{
  "norm_place": "pre",
  "rope_fraction": 1.0,
  "attn_scale": 0.125,
  "tie_word_embeddings": true,
  "init": "trunc",
  "weight_decay": 0.073,
  "max_grad_norm": 1.0,
  "schedule": "wsd",
  "decay_shape": "linear",
  "final_lr_fraction": 0.1,
  "dataset": "wikipedia_en"
}
Each number is 128 + 24 x the weight over its row's rms, rounded and kept within 0 to 255. Layers, rows and columns count from 0. The size above them is the row's rms in percent of the matrix's.

# layer 5 MLP down (transposed), 1920x384, rms 0.164, rows 150-167, columns 0-191
size [ 96 103 104 104  91  93 133 104  92  95 104  96  93  95  94  94 103 107]
[[136 123 132  92 117  96 188 152 118 127 127 147  91  78  99 105  92 134 131 130 122 128 126 168 127 158 121 118 126 163 132 133 126 179 167 143  99 162 132 127 150  97 134 145 149 142 140 120 104 150 114 163  89 153 151 117 156 137 104 131 150 154 128 128 147 131 171 157 157 127 129 112 101 142 132 119 112 139 113 134 123 116  99 138 119 143  94 151 107 137 162 158 151 112 171 154 121 157 149 177 122 154  99 115  94 143 146 159 117 143 110 116 120 172  92 107 115 116 152 143 132 106 112  96 116 112 122 102 108  98 165 136 129 109 115 171 121 135 148  99 166 109 101 146 114  91 106  99 165 120 126 153 170 131 136 136 140 133 101 118  56 110 164 150 138 113 132 107 174 145 106 124  87 113 139 136 115  99 180 101 156 118 150 144 126 164  81 132 142 160 133 132]
 [130 134 119 140 132 135 157 169 169 127 184 114 143 114 131 115 104 111 108 144 121 159 162 115 128 172 143 112 126 140 112 112 125 138 102 120 152 158  89 139 143 126 133 177 122 156 150 104 124 101 141 152  96 113 190 120 117 139 123 140  98 107 123 170 101 130 122 130 140 115 115 137 124 141 127 101 127 137 146 149 146 112  47 123 131 127 154 120 146  76 115 128 168  86 149 103 136 116 113 121  97 147 137 122 125 144 147 171 152 128 113  84 112 102 115 127 149 114 107 119 155  94 168 123 124 138 153 116 154 130 165 122  94  63 158 124 105 111 144 132 132 126 154 115  65 134 102 112 125 129  86 181 176 141  94 127  92 125 131 159 104 133 102 118  97 113 128 140 157 133 133 128  87 123 133 136 154 130 121 167 113 147  93  85 112 128 126 108 135 106 127 151]
 [100 148 106 145  87 194 110 104 143 156 132 133 170 148  97  93 140 146 103 146 133 111 124 137 102 116 122 104 136 159 150 175 136  80 167 128 187 166 112 170 139 151 142 139 126 107  96 107 163 171 164 103 113 119 135 146 121 147 138 127 160 137 115 169 112 120  95  93 136 155  76 151 112 160 111 151 122 126 114 146 156 150 138  93 182 116 162 116 123 166 151 118 118 153 134 144 153 123 132 139 136 139  81 122  90 120 123 119  83 122 129 132 142 136 105 140 141 106 153  88 116 146 162 133 159 144 147  78  84 114 126 118 157 102 122 121 104 129 124 100  96 124 152 123 138 115 169 120 144 123 169 132 124 120 155 176 167 169 150  98 171 132 114 126 113  78  86 119 131  87  92 121  82 158 135 131 148 159 154 113 171 128 167 107 119  84  84 160 118  88 108 128]
 [117 159 153 163 115 120  80 129  79 109 134 121 182 116  96 120 183 122 104 117 144 116  71 121 128 110 148  91 144 106 123 196 123 121  77 124 152 104 106 138 113 162 127 113 109 120 136 133 131 115 162 126  97 113 139 110 128 103 137 131 122 111 108 159 114 145 127 148 134  99  92 146 110  71 128 110 114 148 128  92 166 129 139 146 181 179 125 143 121 135  97 129 177  96 160 159  98 119 138 103 113  66 119 106 149 129  89 133  98 125 129 112 113 135 151 144 102 130 133 195 122 146 134 144 138 103 180 120 160 177 125 101 105 130 195 154 197 135 141 142 141 147 118 117 154 180 123 115 115 187 119 114 111 111 121 138 108 118  98 103 114 124 170 150 157  99 135 110 108  86 119 145 145 146 139 100 143 144 146  97 119 133 139  98 135  98  73 145 108 168 104 112]
 [142 153 100 110 131 134 163 138 130 109 153 169 101 129 126 153 126 137 111 102 120 118 101 126 153 112 152 123 105 154 139 118 148 113 139 134 123 147 114 176 157 161 119 132 113 110 129 127  76  81 181 108 119 146 137  80  98 122 109 125 110 116 152 151  90 121 141 105 135  77 117 137 107 106 140 152 119 115 141 116 131 141 108 151 120 161 152 119 113 136 125  74 138 109 142 122 152 132 113  66 104 119 123 176  93 100 125 117 116  99 187 153 138 160 151 127 136 102 112 138 158 167 115 128 140 127 152 106  93 147  99 111 168 118 126 113 144 159 159 174 146 116 182 149 129 127 137 115  77  99 156 120 147 178 104 111 136  82  97 126 102 134  96 143 113 139 181 101 103 126 139 100 111 124  94 172 130 121 128 150 125 111 106  97 135 102 186 153 128 144 103 105]
 [130 122 104 130 133 116 160 141 162 157 148 149 110 128 113  84 143 130 156 119 153 101 133 114 103 131 147 133 133 118 108  93 135  98 129 130 143 143 124 160 155 161  64 115 132 125  96 117  89 125 121 131 133 136 137 133 133 128 137 131 117 135 157 139 155 113 112 156 121 141 198 116 130  96 132  87 134 163 155 149 174 114 114  96 125 105  96 154 128 146 115 133 124 131 101 128 146 131 121 161 163 163 122 158 144 116  80 146 174 174 138  93 132 129 130  92 106 103 192 122 158 135 118 172 127  89 104 139  79  72 113 143 133 127 146 106 122  97 134 146 159 154 138  91 129 149 122 103 190 125 127 100 117 158 144 117 161 152 137 151 162 106  81  92 139 101 118 134 118 113  91 127  94 129 140  85 137  93 129 128 134 159 133 149 207 119  89 112 103 144 120 178]
 [110 159 137 110 109 142  81 110 125  70 121 132 167 110 104  90 125 153 131 155 126 191  99 120 101 133 137 164 152  98 153 105 120 140 135 160 118 152 137 130 155  80 158 140 146 107 133 123  90 146 145 126 149 122 104 110  77 119 131 107 129 127 106  91 107  98 130 125 132 102 117 138  95 204 122 144 100 142 150  91 115 149 128 131 171 145 127 100 109 109 144 117 156  96 117  88 135 140  89 127 125 140  82 123 121 112 161 144 102 160 131 182 104 111 163  99 125 118 144 108  58 126 152 115 151 128 142 133 104 130 140 137 130 128  74 122 126 127 125 134 180 129 104 142 109 117 155  71 129 102 145  96  66 129 125 153 151  98 160 148 105 108 101 138 121 155 181 129  88 113 111 106 130 169 189 111 108 118 153 129 120 143 166 141 173 126 104 119 100 135  91 104]
 [118 139  93 140 110 138 169 165 148 128 145 114 137 119 154 159 202 156 153 112 112 143 141 105 130 125 101 123 154 142 179 122 128 122 147 128 143 133 139 174 147 116  87 110 163 127 119 126 130 166 126 137 115  88 140 152 182 156 156 110 127 135 103 115 112 113 166 124 168 116 117 110 119 135 129 121 114 105 137 153 106 119 123  78 141  89 117 133 136 118 142 165  69  94 154 152 107  76 139  78 122 135 132 110 105 128 146 101 103 156 146 142 134  94 128 163 174 121  80  78  84 114 113 103  84 140 115 155 135 156 133 175 115 172 145  82 158 154 129 155 117 117 130 180 109 121 108 174 118 120 137 154 148 154  97 153 186 146 137  79 153 162 119 146 130 141 115 124 160 150 149 177 158 132 150  70 151 124 143 144 140 136 108 111 136  89 108 141 170 165 137 153]
 [188 112 122 144 134  93  99 126 102  80 109 139 113 112 162 164 121 130 165 109 121 122  84 147 100 124 154 113 120 103  97 147 107 118 136 133  85 124 124 118  78 121 139 120 137 156 109  99 143 115 134 140 134 125 128 100 164 133  94 151 133 149 135 109  95 135  96 111 135 128 153 134 138  98 147  90 108 109 111 166 120 149 140 103  96 142 154 150 145 151 157 133 129 142 132 115 162 127 153 151 151 124 125 124 164  71 115  99 143 138 126 137 140 110 110 133 147 134 137 131 156 141 169 125 143 145 138 112 132  99 126 145 126 129 126 104 151 127 114 133  96 140 127 125 140  89 135 130 103 127 149 137 132 105  85 105 196 100 137  98 113  99 144 139  66  89 180 113  90 129 138 140 127 151  86 131 110 111 137  98 113 156 134 119  90 150 146 122 137 104 127 161]
 [117 160 166 128 108 132 136 129 129  55 156 161 147 139 116 129 123  94 123  84 129 126 106 127 102 148 171 126 150 183 146  87 131 119 123 113 122 108 143 135 104 136 141 119 162 153 104 149 127 105 100 124 132 114 172 157  70 162 115 176 176 124 111  92 125  99 103 141 148 132 148 112 109 175 123 134 147 128 147 146 104 105 119 102 151 130 169 120 129 123 104  85 130  90 114 109 144 145  76 164 150 175 124 116 165  93  84 139 126  88 121 123 116 141  86 124 167  94 139 126 167 146 167 131 148 117 109 135 121 119 169  87 111 113 106 142 112 124 137 128 100 140  97  91 182 124 106 124 141 123 152 118 119 103 136 115  80 126 111  97  99 122 139 131 109 139 129 135 120  98 128 159 123 130 119  96 135 130 143 121 124 167 162 130 139 158 142 171 156 179 138  99]
 [137 122  96 140 143 168 119 153 142 103 133 140  86 134 131 163 124 135 148 166 114 131 140 149  95 133 149 110 135 184 122 129 128 119 133 108 144  94 118 118 114  87 145 117 123 108 123 118 125 138 131  98 150  96 173 102 108 122 119 104 153 104 126 116 140 134 146  99 170 151 118  83 110 123 147 118 166 126 133 126 154  95  86 138 114  86 153 152 140 118 135 159 129  95 157 132 151 122 140  80 148 166 124 116 107  85 123 152 141  76 114 162  96 165 125  86  94 106 120 151 133 116 104 109 127 136 150  94  99 135 154 131 154 111 147 171 104 131 118 139  99 130 104  91 113 134 137 143 183  95 160 139 127 110 112 146 121 137 151 105 140  67 134 137 138 104 129 129 132 147 129 126  87 129 117 102 133 121  80 130 106 125 158 155 154 145 107 140 128 133 147 109]
 [112  97 147 117 124 121 117  93 142  96 174  81  99 136 112 107 155 104 114 100 116 122 110 135 103 122 171 129 181 167 117 148  94  89 126 116 147 143 162 112 137 132 126 118 117  99 126 142 112 151  78 144 146 169 125 126 144 125 165 167 124 153 106 149 155  99 126 144 146 162 139 157 139 141 115 126 160 186  82 123  90 117 141 116  87 140 121 150  94 165 168 122 120 112 121 137 117  90 108  87 131 160 120 113 120  97 128  75 150 123 135  83 123 161 101  90 149 131 139 134  96 129 146 134 176  93 121 140 173 115 136 120  78 122 151 102 126 150 129 150 142 124 153  83 152 138 146 164 116 161 131 133 147 128 146 114 150 111 108 136 145 133 135 136 150 103 107 165 139 173 118 104 140 159 124 127 135 179 134 116  89 108 158 125 133 134 123 103 116 156 128 102]
 [158 135 121 126 104 112 159 130 127 146 122 114 119 136 129 115 109 140 155 125 140 128 109 120 141 165  62 107 165 115 140 153 116 113 130 134 143  97 117  74 161 109 150 165 106 148 145 139 140 143  99 108 144 109  92 126 138 110 122 119 149  94  79 133 104 132 139 158 119 133 142 126 113 178 153  97 110 107 144 120 100 188  93 143 118 126 118 139 106 147  75 133 122 139 149 117 105 164 142 145 159 130 123 128 151 129 138 133 185 129 133 130 108 141  95 133 133 156 122 157 162 140 155 114 148 113 116  91 131 109  87  98 132 124 149 145 159 115 175  97 122  53 108 141 145 117 109 109 156 100 155 137 143 143 150 105 164 153 182  82 144 105 127  98 124 132 157 107 107  74 128 100 121  61 134 177 108 126 133 159 136 124 126 144 122 135 117 120 107 145 111 131]
 [140 103 120 151 113  98 140 136 171 134 137 155 140 134 124 122 113 112 126  95 101 103  84 134 126 117 123 141  85 127 139  72 110  94 118 154 166 109 137 133 118 146 142 115 130 117 126 138 156 103 135 121 139  80 150  98 109 121 110 112 134  80 172 142 129 150 127 104 146 118 146 129 127 110 123 147 136 133 138 131 118 138 108 112  94 143 122 177 155  70  90 140 142 159  90 163 133 116 105 112 110  93 139 159 167 138 171 111 140 139 113 118 114  98 112 126 152 119 117  98 139 156 156 100 164 148 127 115 117  86  84  90 118 127 141 124 100 116  92 111 107 139  93 131  97 125 141  95 122 135 171 168 111 109 146  66 158 144 137  86 141 112 112 136 147 143 139  75 192 129 144 113 160 122 126 135 134 115 139 181 177 147 120  96 115 113 115 108 112 101  89 139]
 [146 123 104 171 100 112 145 139 126 115 102 103 110 155 139 127 123 103 112 111 138 118 120 139 105 107 134  94 119 136 150 124 138 127 135 164 141 154 148 116 139  97  84 107 158 114 107  95 154  97 115 118 172 130 111  74 104 143 105 122 122 151 143 102 154 125 152 173 134 128 116  54 140 122 129 107 146 132 129 115 149 135 161  93  95 101 143 121 128 180 167 165 144 128 131 127 127 155 124 160 156 107 160 131  79 175  94 112 154 121 124 112 102 133 126 131 141 125 158  93 155 144 113 177 143 147 140 121 117 127 134 114 137 139 145 110 163  93 117 107 112  67 161 165 141 107  96  86 127  87  93 120 129 114 128 126 136 133 134 148 115 177 122 131 120 135 119 122 114  87 129 163 114 102 177 135 126 154  93 151 111 113 147 105 192 123 117 173 156 104 119  93]
 [158 106 110 141 151 130 143 173 154 118 118 132 131 149  79 150 170 138 123 160 143 158 147 108  81 141 129 111 132 108 159 149 133 110 135 195 142 116 141 136 162 118 161 128 124  86 122 132 134 154  99 109 138 132 114 128 151 149  77 116 138 137 127 120 123 138 104 134 131 125 145 146 124 194 139 130 104 122 103 144 142 156 148 118 114 114 147 160 152 156 132  80 146 145 135 133  97 115 135 110 155 125 102 166  67 109 121 112 104  95 123 147 123 148  89 149 126 126 179 109 162  71 144 111 110 125 144 151 126 112 144 119 104 115 121 154 131 152 100 145 139 118 128 148  94 133 160 102 130 104 133 127 146  96 153 114 156  97 151  71 148  81 101 147 160 144 121 114 113 122  82 118 123 153 164 110 115 108 162 141  98  74 102 156  97 151  62 161 142 147 113 122]
 [158 146 129 158 120 164 149 165  88 120 146 152 127 127 142  90 127 107 110 156 133 106 147 129 125 123 152 117 134 148 103 131 104 135 144 140 161 189 130 135 154  66 126 129 159 168 133 129 120 126 149  92 131 126 141 129 113 143 183 154 146 152 155 140  89 148 149 138 131  69  97 132 108 150  86 101 135 128 151 137 140 147 114 127 123 117 150 156  78 140 173 113 118 101 109 132 187  84 128 167 153 132 111 153 140 102 152 135 125 151 101 101 136  86 136  93 136 130 141 108 154 131 131 177  93  87 132 112 142 138  95 172 133 135 131 138 169 134 146 106 169 118 119 129 146 106 117 149 109 159 159 136 113 159 103 143  91 107 147 143 148 127  97 138 142 126 115 138 121 103 135 126 150 134 127 178 140 194 163 135 133 121 140 157 122 104 160 113 101 141 139 158]
 [136 131 180 131 144  76 116 134 142 134 122 135 163 109 132 127  74 115 157 111  88 108 129 156 108 117  98 143 145 154 146  77 136 122 157 118  88 122 129 159 148  86 147 147 150 133 105 153 132 101 152 169 145 102  80 164  94 154  89 158 133 151 127 123 125 138 105 164 136 122 152 123 134 143 151 101 165 192 143 168  89 163  88 135 118 129 117 180 116 108 156 160 102 137 142 139 116 121 132 151 137 169  82 106 108 134  65  71 108 136 140  93  74 170 171 139 120 113 117 155 107  80 123 108 173 118 136 143  84 144 129 104 140 166  58 167 119 159 112 154 145 152 122 119 131 161 143 129 113 109 140 146 127 155 151 146 125 150 131 134 103 132 117  88  81 111 116 147 106 112 146 107 161 106 114 144 150 110 135 125 129 146 149 145 178 112 107 125 117 126 146 126]]
# layer 5 MLP up, 1920x384, rms 0.164, rows 151-168, columns 0-191
size [105 101 106 100 100 130 102  97  91  99 100 103  95 101  92 100 106  97]
[[126  49 144 127 156 142 125 166 132 118 152 137 152  68 128 112 126 139 104 148 141 178  98 128 120 141 121 129 142 104 129 141 126  78  86 122 110 127 154 118 123 158 128 136 114 106 140 133 135  92 141 132 137 106 118 151 188 186 125 102 105 101 142 131 115  97 140 136 159 139 137 141 110 159 148 106 131 113  97 145 130  98 128 117 142  87 124 111  85 113 145 143 124 110 123 139 109 114  86 108  99 142 106 147 113 124 109 120 130 104 115  97 112 127 113 126 184 129 126 159 160 162 116 124 137 136  70 118 117 110 127 142 131 183 163 109 149 122 120 126 129 112 184 106 116 126 101 118 147  97 132 201 115 139 152 127 107 166 130  99  90 151 102 118 100 106 159 128 123 108 118 134  79 102 148  90 135 110 121 132 101 135 126 127 174 177 121 109 123 122 129 134]
 [118 130 125  89 168 121 169  77 109 189 139  88 146 136 126 175 124 118  88 127 118  82 159 125 113 136 131  71 143 174 160 110 116 128  95 145 105 117 119 106 129 163 134 112 154 116 136 146 113 133 110 120 139 141 147 139 127 141 160 129 102 142 155 173 115 142 139 146 121 107 126 130 145  79 159 102 124 110 122 143 150 136  77  83 128  89 129 137 155 209 169 140 119 135 156 149 116 103 155 161 187 152 148 155 193 182 149 122 135 107 109 150 127 118 151 137 121 138 111 135 138 127 101 146 179 182 149 151  97 159 150 161 128 144 142 130  76 143 128 191 107 148 136 137 119 128 130 146 172 149 156 150  90 117 115 147 156 190  77 115 185 133 164 138 103 130 118 121 167 111 152 165 143 107 130 120 135 139 117 129 115 176 170 145 137 130 142 146 157 120 143 127]
 [125  98 104 123  73 117 132  74 105 155  77 126 152 131 149 123 122 108 151 127  98 131 103 130 114  78  84 169  84 171 133 146 115 144 131 131 147 104 124 108  96 100 124 131 120 114  95 128 144 142 186 147  57 137 166 109 128 179 105 120 152 182  89 107 134 140 117 120  91 136 172 118 114 152 121 125  93 109 129 103 134 143 146 148 111  87 120 119 127 118 117 106 117 138 155 137 108 127 113 142 124 114 126  93 123 120 109 178  95 146 114 117 154 194 144  96 117 133 107 151 146 127 131 140 120  95 130 139 111 140  99 120 119  96 108 164  98 113 124 133 167  84 102 112 115 180 122 153 130 192 132  92 124 126 139 123 147 147 145 121 127 105 156 111 159 116 137 131 159 129  83 102 164 116 142 123 164 136 129 128 116  98 151 109 124  84 124 108 132 141 131  99]
 [122  94 155 142 102 107 119 113  74 181  94 100 161 147 162 132 131 102 123 155 153 121 117 148 107 119  72 127  97 159 104 146 138 130 101 122 136 146 120 117 129 110 103 160 131 124 140 155 141 171 127 140 170 141 145 141 150  91 123 121 139 132 100  98 120 110 116 137 113 126 172 119 158 177 150 129 143 131 140 106 103 130 176 152 113 107 133 131 148 165 102 137 103 151 120 130 131 131 108 170 128 148 117  88 143 156 115 139 157 152  67 112  81  88  86 170 124 127 149  99 130 103 146 128 129 124 153 152 129 133 145 172 123 127 138 125 124 124 162 134 161 121  72 114 151  98 137  97 143 182  74 105 167 136 153 170 103 187 118 146 140 116 100 132 131 130 133 174 168 129  97 166 156 109 140  99 133 118 119  87 133 114  77 142 101 199 131 126  94  97 148 100]
 [128  94 102 106 204 121 124 114 153  97 128 133 148 120 154 107 137 141 112 132 102 113 139 114 122 146 144 115 138  84 152 115  85 126 136 166  97 111  89 112 152 152 143 149 142 152 178 139 109 115 141 172 138 110 132 124 111 135 109  70 108 115 148 166 126  90 108 158 111 130  97 130 167 174 123 130 149 141 135 117 127 109 134 124 136 130 119 118 125 123 117 127  99 100 105 140 100 129 135 141  98 159 126 158 108 167 188  94  53 113 104 110 136 149 138 153 144  81 106 124 101 145 133 112  75 115 128  89 166 157 154 131 148 106  99 105 108 153 126 103 103 114 117 126 117 128  98 113  99 128 126  80 133  95 130 145 116 116 122 173 113 140 146 164 112 133 156  85 106 148 132 123 179 132  93 127 150 111 118 149 180  80  96 121 119 121 159 123 147 144 128 106]
 [106 151 127 117 132 172 155 157 130 166 150 153 138 127 109 130 141 160 144 110 131 157 148 129 148 131 170 107 125 133 155 119 140 133 176 158  85 100 152 150 126  63 162 171 132 124 163 155 129 141  93 121 134 137  96 141  96 149 109 194 133 109  87 111  98 138 121 143  77 125 122 136 149 192  99 144 123 110 127  99 124 155 122 127 197 153 167 129 120 134  96  94 136 171  99  95 133 164 160 119 142 151 140 157 135 139 116 138 124 145 165 131 128 109 133 136 107  98 149 113 135 132 109 146 128 113 119 135 113 152 144 155 127 129 112 174 144 160 136 131 100 133 134 156 167 198 154 107 133  89 148  83  96  88  96 115 211 122 129 144 141 136 108 152 156 118 147  99 117 143 150 139 125 156 178 101 107 170 143 170 139 142 166 123 153  95 140 113 133 132 126 107]
 [154 174 110 130 122 158  67 154 150 134 165 154 108 171 128 134 170 141 130 114 125 123  82 133 100 113 121 142 122 148 128 129 150 112 135 105 133 105  72 120 145 157 147 139 175 115 141 136 103 100 142 169 159 141 178 164 150 134 134 164 145 112 152 186 163 110  87 107 133 143 160 154 129 201 141 140 127 134 118 101 129 129 195 118 161 165 137 139 132 143 122 121 134 156  96 139  96 133 148 117 135 169 152 148 126 137 107 133 163 118 128 125 140 135 131 171 135  85 149 109 143 152 179 109 134 130 125 157 143 126 120 103 149 145 100  84 100 113 154 119 167 105 131 124 169 133  81 140 135 103 109 172 130 119 154 139 132 137 118 119  97 103 163 123 178 119 128 118 127 141 110 123 161  79 148 130 134 136  91 127 144  56 100 113 127 149 142 122 155 180 178 118]
 [ 92 109 124 141 100 155 110 111 137 138 106 169 115 149 146 101 143 137  73 152 117 140 134 145 102 129 167 124 132  99 112 115 106  94 118 121 128 143 115  94 125 138 136 130 125 136 113 113 116 150 140 118 166 124 136 123 131 131 125 132 138 113 148 164 180 133 141 146 110 123  87 126 168  87 185 101 178  70 131 146 173 144 106 128 160 125 153 105 157 102 152  86 165  89 114 132 105 151 142 118  96 151 101 155 154 155 135 180  97 151  99 124  97 112 141 129 109 123  99 146 115 150 120 132 155 133 108 145 134  69 122 152 138 130 131 129 126 116 128 128 120 114 140 107 137 126 174 121 132 148 168 111 115 107 155 126 134 150 119 119  93 134 149 113 124 111 109 164 166 129 164 118  98 123 147 116 165 106 122 132 134 131 121 172 116 130 152 115 137 146 163 105]
 [134 101 142 140 174 113 120 147 169 135 157 132 129 138 190 142 132  94 140 101  70  79 116 105 144 106 109 110 134 126  92 124 103 134 156 136 150 134 126 118 155  83 121 128 141 132 156 124 121 104 128  99 102 111 139 130 192 104 119 157 109 143 172 165 129 122 118 143  77 148 118 122 177 115 149 136 127 123 153  91 158  91  86 149 126 166  85 139 135 128 173 147 143 122 125 142  97 159 133 110 117 136 136 132 124 154  94 109 140 147 154 110  92 149 130 141 127 152 150 102 135  97 128 140 133 139 126 127 163 116  95 166 118 156 140 135 175 120  90 118 109  95 191 115 109 119 169 131 104 127 106 138 127 145 183 128 144 132 163 159 149 115 144  95 140 151 154 150 144 157 122 119 133 144 148 152 146 140  97 117 116  81  95 102  96  96 102 137 143 124 124 128]
 [134 153 132 130 148 114 136 137  80 146 109 117 122 100 142  79 147 159 117 106  97 151 168 116 163 135 128 110 101 122 128 134 119 138 144 108  87  91 126 120  97 142 134 101 152 118 155 183 149 105 127 150 105 139  91 120 170 147 110 144 134 129 154 160 105 180 133 111 142 136 122 101  91 139 111 137 101 126 145 116  68 124 114 138 183  98 146 161 156 104 116  96 116 157 102 102 158 116 107 107 139 139 141 106 114 108 101 117 140 130 102 123 113 130 158 134 126 144 112 125 176  82 155 132 134 137 167 119 122 105 120 114 127 110 135 130  91 151 119 150 107 145 122 157 134 160 132 138 173 164 132 135 111 106 129 129 183 108 106 100 123 160 126 132 118 160 159 150 146 146 144  99 127  92  96 148  77 135 143 168 121 115 111 112  92 153 115 178 112 123 131  87]
 [166 134 167 157 124 133 145 166  70  94  98 145 107 144  96 155 115 162 109 159 172 171 119 126 133 113 107 148 119 113 122  98 117 147 102 148 148 150  99 170 125 138 158 126 123 125 143 103 142  90 151 120 139 152 120 144 139  73 157 111 114 137 123 166 117 146 161 116 129 134  99 158  81 125 116  70 112 122 115 172 121  90 105 156 181 106 132 153 138  78 144  93 161 101 113 149 119 141  93 112 134 142 168 123 118 126 147 146 121 123  96 123 160 135 117 112 133 109 132 123 181  95 141  99 134 121 153 130 111 124 142 139 132 128  84 183 118 121 124 114 156 116 105 171 142 106 143 112 145 105 166 105 141 151  94 143 179  96  92 132 130 112 166 112 114 156 139 149 167 104 160 161  99  67 155 121  99 134 151 111 156 119 113 143 122 106 137 141 136 104 140 123]
 [ 81 145 146 117 129 138  85 159 127 130 114 115 118 133 134 174 186 105 132 122 170 121 128 105  96 104 131 146 141 149 154 120 157 168 148 129 109 123 147 177  91 114 105 130 124 142 126 132 113 138 129 136 163 150 154 111 135 128 100 119 110 140 155 124 119 106 134 111  99 125 146 143  81 121 125 150 140 112 115 173 136  90 113 122 138  99 142 150 132 119 131 129 159 126 135 146 166 122 176 109 148 104 179 163 136 140 122 130  42  93 149  77 166 147 130 129 138 126 131 148 123 126 141 104  99 139 124 158 119 102 158 158 138 142 148 140 160 133 163 157 113 133 127 150 116 143 104 145 161 144 114 136 106  97  94 148 122  53 116 118 116 164 119 153  95 106 121 104 175 112 106 128 142 168 104 134  93 124 142 184 122 120 137 124 134 113 142 144 117 114 156 125]
 [ 93 115 129  99 141 111  97  93 112 154 111 138 143 110 100 133 159 187 115 141 191 135 124 145  85 113 122 138 158 135  91 196 135 143 142 118  89 139 114 135 133 120  83 142 133 142 104 118  59 136 123 115 119 145 112  97  94 125 112 113 146 144 140 136 129  88 116 110  98 141 113 150 136 160 144 148 145  83 139 109 106 104 112 141 108 120  79 128 142 138 164  83 103  77 161 107 147 118 153 138 124 122  87  97 134 153  70 112 137 108 151 101 117 125 152 126 124 122 139 104 139 118 120 161 114 154 153 131 161 142 143 113 148  79  97 127 138 108 104 116 110 115  94 120 131 116 134 172 100 118 164 111 135 131 109 184  88 141 151 177 130 129 147 133 135 149 119 135  89 159 141 140 123 150  84 151 137 122 124  99 135 107 143 149 115 127 122 162 163 153 135 141]
 [ 75 139 102 119 151 142 126 120 126 148 115 103 118 133 149 110 133 123 137 107 136 132  84 103 176 193 114 175 157  69 141 144 182 145 135  87  99 147  98 133 144 164 150 108 115 106 144  95 117 145 133 154 118 101 146 162 132 124 130 104 129 121  88 131 125 134 130 161 142 136 155 147  80 104 116 158 143 135  85 137 108 157 102 154 132 110  98 147 153 123 139 167 146 105 159 124 154 152 119 119 144 116 127 150 106  99 130 116 130  57 131 129 148 152 161 103 133 114 103  85 138  84 143 139 138 136  96 135 135 140 122 151 122 148 121 179 108 143 151 172 121 146 115 132 134 118  80 117 152 177 160 136 150 129 169 144 155 170 120 156 106  83 129 168 179  95 129 135 152 119  85 112 120 125 130 122 132 129 163 141 122 136  86 153 122 111  99 102 105 117 128 143]
 [130 125 161 128 130 119 135 107 121 143 156 111 148 103 120  97 127 179  98  82 132  88 178 128 133 113 150 151 127 100 127 154 135 139 125  71 145 112 126  85 113 109 107 114 148 117 158 126 116 122 143 141 124 140 112 126 126 113 126 124 119 112  77 154 122 136 135 147 125 119 140 138  95 106 140 108  93 134 101 143 145 117 107 137 141  87 102  81 144 154 118 126 157 102 106 117 110 159 120 115 133 169 145 132 139 149 139 145 118 122 109  73 123  80 148  98 122 166 104 151 117 148 123 123  84 119 133 131 140 108 146 132 177 147 158  88  76 162 166 143 118 138 132 123 104 120 123 138 115 147 102 117 145 191 101 116 121 137  96 181 141 173 124 105 145 122 126 121 126 127 199 158 144 110 124 117 123 133  54 127 104 173 118 128 121  89 148 122 140 106 123 119]
 [149 109  93 173 117 106 143 151 146 131 187 136 168 130 163 148 168 128 107 123 145 162 104 154 151 128 190 150 121 147  98 154 160 141  77 102 166 152 152  95 123 109 137 130 116 154 111 148 169 116 140 139 179 141 136 132 109 120 148 122 146 142 109 127 144 174 130 148  80 125 107 138  48 110 117 128 158 148 109  98 130 140 141 114 126 161 127 151 107 145 161 115 105 129 124 131  94 116 159  86 121 115 103 145 123 118 115 149 127 148 119 119  92 150 139 173 129 139 193 143  90 145 138 133  98 143 129 193 132 157 119 146 137 144 121 156 104 180  85 103 140 123 133 115 144 107 127 183 122 132 159 112 159  94 152 137  96 159  95  73 139 123 126 139 123 159 103  73 127 144 125 132 112 153 102 125 177  67 143 139  53 134 143 148 120 101 111 130 156  69 137 150]
 [150 167 118  90 158  71 134 128 108 115 117 126 109 132 120 108  97 125 124 135  96 144  91 129 123 134 124 113 109 134 111 132  97 129 136 140 108 141 104 147 103  61 111 151 154 141 111 125 154 145  89 127 139  99 134 134 119 156 102 165  92 132 135 111 133 109 128 163 180 102 136 103 123 125 151 118 146 166 135  81 112 141 152 145 113 145 133 157  94 109 200 180 129 119 144 158 151 153 144 129 145 166 122  98 154 138 114 111 120 135 120 106 139 110 145 153 108 153 118 153 127 120 168 136 150 118 109 102 110 135 134 146 159 136 122 136 157 141  89 156 113 116 121 118 144 146 116 181 148 148 144 162 141 148 150  92 165 176 101 172 116 128 130 117 158 141 160 111 116 112 142 117 185 139 159 115 121 102 142  96  84 162 138  96 127 167 143 111 132 142 154 175]
 [151 123 126  99 135  90 112 167 134  86 114 140 141 146  94 121 143 131 135 125  99 145 168 131 164 144 110 145 119 121 142 136  91 139 121 146 140  89 122 101 119 127 146 145 112 128 120 134 161 136 105  90 125 141  57 136 146 136 122  73 105 161 105 128 129 122 139 129 114  96  76 144 157 101 155 147 127 156 128  98  97 102 134 137 141 142 120 127 132 159 108 137 107 136 117 161  75 141 172  97 113 145 115 153 154 115 118 146 121 124 175  64 149 151 134 152 114 116 136 132 134 118 114 145 118 120  93 125 117 110 110 122 120  97 143 141 129 126 109 135  85 155 103 128 123  96 137 131 102 153 123 119 104 163 138 136 110 138 144  78 135 138 125 151 183  94 147 106 109 143 166  99 150 133 128 177  88 140 148 136 137  74 101 145 163 108  96 163 134 137  94 144]]